Each number is 500 + 40 x the weight over the matrix's rms, rounded and kept within 0 to 999. Layers, rows and columns count from 0. Numbers have three digits each.

# layer 4 MLP up, 1280x320, rms 0.148, rows 183-191, columns 160-319
445519464565472563474552452467511500448451478502530593405506507529521522529501470519449449490543398530531512440491527564554481517527574469498489588521564553437516464497537544492503432462501483485517424556460538498458464424546455610473510574487479412455477496453517523516476528505482488550567447478450426479430455487522504459582406510425513500518483451510489468522508513484505576500585500515480534577573522528494466509524447517525486483541458497530420519477558511446456528503544496
491562505516510525533487462488483511491519558561497463482494520510534528449505512496481442450517523479509503524510493523533529510549509507471537494454458433529410430528546515492535414443475549538424472473528554490500462505475462473600555477502579522452486487456430448514545485469501535488489498469564509528469521555436490447522503574531471498473480491507517462457492516462461499454498453504541499467523486480476434567511514480511525541532482553437510453583456605528490563448474483
420500485539553507462534483482518501542443487498519460542569445431558536470513528477544533540433547504523513436541495482558415532504414484625577499446500517516599568585506527491442466520545498513494545506541585402498520450525526546483530465469485487501506486524595494497466423442471482513463452466580402504526515469581472469449522462479538450491481482501476439487504576489475494500526543483591552467462482523570546463587476453489522490510460496551537502436572479475435459509533492
492487407502463434532558452415533522453467533525453498482420429460436532530498514559464540507529481511497507506522511520519439447509513515503569498548475505500479510463492501469461576483580431495523501498459460556553503513541456436437521552549522499451532426481471539510525458493512399505557444480476492511501501434535485497494522505520485511432487518576491519500435473460460459503509545488494597561491469512523530590497535517535551463518481480423497480471474432489417554464541559
477540485521468521528569549527473449522523532436529559502508501532446507531507577422523502453451484523456513436472528467497451547555555551462550456507464431472478548483552452487512477537457459529509540516496488499505507466494459580505487465507527486478473432512570482520455571556500457414471460515517512512452496474446517474518523499490480457482501553438563485473517556393522488469519462430452423481478496466510518445517580469496512490464508481460568519514502626525577502558427472
454464504533501421572564526467536534476549491506472523580458492513514495487448512435510466550491464497544439521518493540490536441514465445559510462534466513511428449494454478543530502530582521464560541573574561531468569502500520556501475521441543514505489513526413564503444423496491525554543496546534419582509436559545517519485551577527486456543437523463404456478498522506515527547554508543521487420539535425547440519418488499538549484477500562537547522467475543502437502495485555
544497499451441492435475498444517497526502490525480493460452532486541536528482457463432440503547444584546543422493452459439463505595563546527456485528433503540508413444412523476500557471571486394516454551504469529529530526512481491543462529496496515469545522518516564551453524481568517472525405554507506540491497536536465512527457518548484457508461512481476488456478529502498427496509468534535454532537538515520445502565530518507494474556466501522489519492526573515489531502464459
549462496509506481492513505537550448523506496477442570512419496522457558617497509515478535578452493489456512431436544533540474514553461425523489434479471495479515487431491510447495530522523471433497466503612495531525562595492489449497440512528456550504533478521527462467443420544498543510498476527541557530537534522530541517506522556435509464516490468498548533498457471510489532443532513538441490498432508536477596470532564498453496454479483469461514510493452445549432510520536555
466501451475524536531498517559529531573513420497395518522496450491540479534526503516466510520499498501552523482549502534527444518474465481512553558570470481377443570559510466407479507477511495546510518497558495538483488514469567498515469533472537458499536532491550473457505471532472482445550576549458500506498536485440479446500480522501452439514414445495602524559505483436511521487515391446412477579410497483451513501475479546419538487536539510476566536530533533483544452531533496
# layer 4 MLP down (transposed), 1280x320, rms 0.137, rows 183-190, columns 160-319
462488528465432468576547474487471482418524533461524476524474496523492514442469571532442550526479544470502563460493517483465557441417493491474456494571497568519539507543528426482564436532476524556510593460463454452501536621511476470464417500502472537548424554502471549412546479515565512502522494450486463496520433516500496485415439485482518513531440496565557537408552481450517465620552481463551528526419434514491469512552482443474459511449529422457528473501513504500527566468469487
503444435437434508599517519489503466450552554455486573470464509492463510477448532528516462563514504513547494438485487483507529539482442510584567497555514518550532477474479486514475533553483548479485495469454501527518493546440470484434528517451480548521442562518549447547516490491504503443478483513459426523527499472535449568456487459509509562548499519519450602549454517536505524462488487472558493409466530531458559479566482470478476487542601454510528581523484501521527474501533489
402539509426508539543490536534545513513440454554557383494562501423491562447542530444453482451497428531488487576522478499485513520511431555494490504425460566477472512585500539503442423544537466547463484530490437387572516460490480402475495465483558537516469469507524410416458489463541465516413497477526508495491520514544517491472465478523567535523462600541509532475501568497516507537483523409550482588586381565513454536505582439425513448530531506521459494496531476478502508491444546
578449524446455544569520538476482538531525460455548496583555492503510501465496520532497491519443490461384619486530450492410487494527536516433495479487509449506453528548472486517553474441488487485430516499487534470528494538534435502450578463515520499550464453520520447524470477550474532443508582456595445528518445583560519496500492526460508585460528515445481442495490520593493490471579485503475505460464524483536457538507455515479453563572487493560520511562494515421475493527519483
443507458517529484482465458417489563480564551617488508508498560433535514534433491485523392581522616508569519555571501511483495469447520475440436495514504500544518549559531508460508493503435542447572530532524461527513494470554475444480501504532477531561511644532552563520463425517461531489511509446470481542534452476470493492509480558525459523493516529510521478485471409463504557568537527540515552449470472500476474500513478490482495491538514582573526519507496454460489467506476560
517478504461551515494545452570490524485509535465545608513566580394527504497545467471494496524448532485470495542494527512552456484478453497483597500554481514448491476464497565447432564481483558476513524491457463507555501432519521531420535505508519508521557461451485523508451551588545528518502484600514443525537474557483514447516499406522482528498501447537504474505523527540499527490518555536498522469535550510451484510490465478449528505494495501475463512506440503470502482481521520
437505498513513502474487507546475548470504521519549501558530521506435572563485484476571461578493470432431493502468519484492446470564503492471496536435532463458533418529461463508542482477497539505555497485519470533465486534573526460535525554511515513451479469481479536482439508523601464487520417553490484501462453545475526479448483586432481499416486472473527495532503576464531501597425438460508425516507499497533448486510506576526480496436462433535605522497562544576473523499481499
515465540452545546511433536530507562541436464503453528515444451542486538513604531543568418542512430517463474497467553560506433469465537528510579511569482483481413425497474564504565538474542508477582496438473535535480457577503489509474501559511476495494526483500530445473492472539517521500418440467517479422471458496475465472556495584458481505450434536526528483519523491507487497419529484549494479520562544487560461495539493521476555455475514443483511483536475400558462495524555535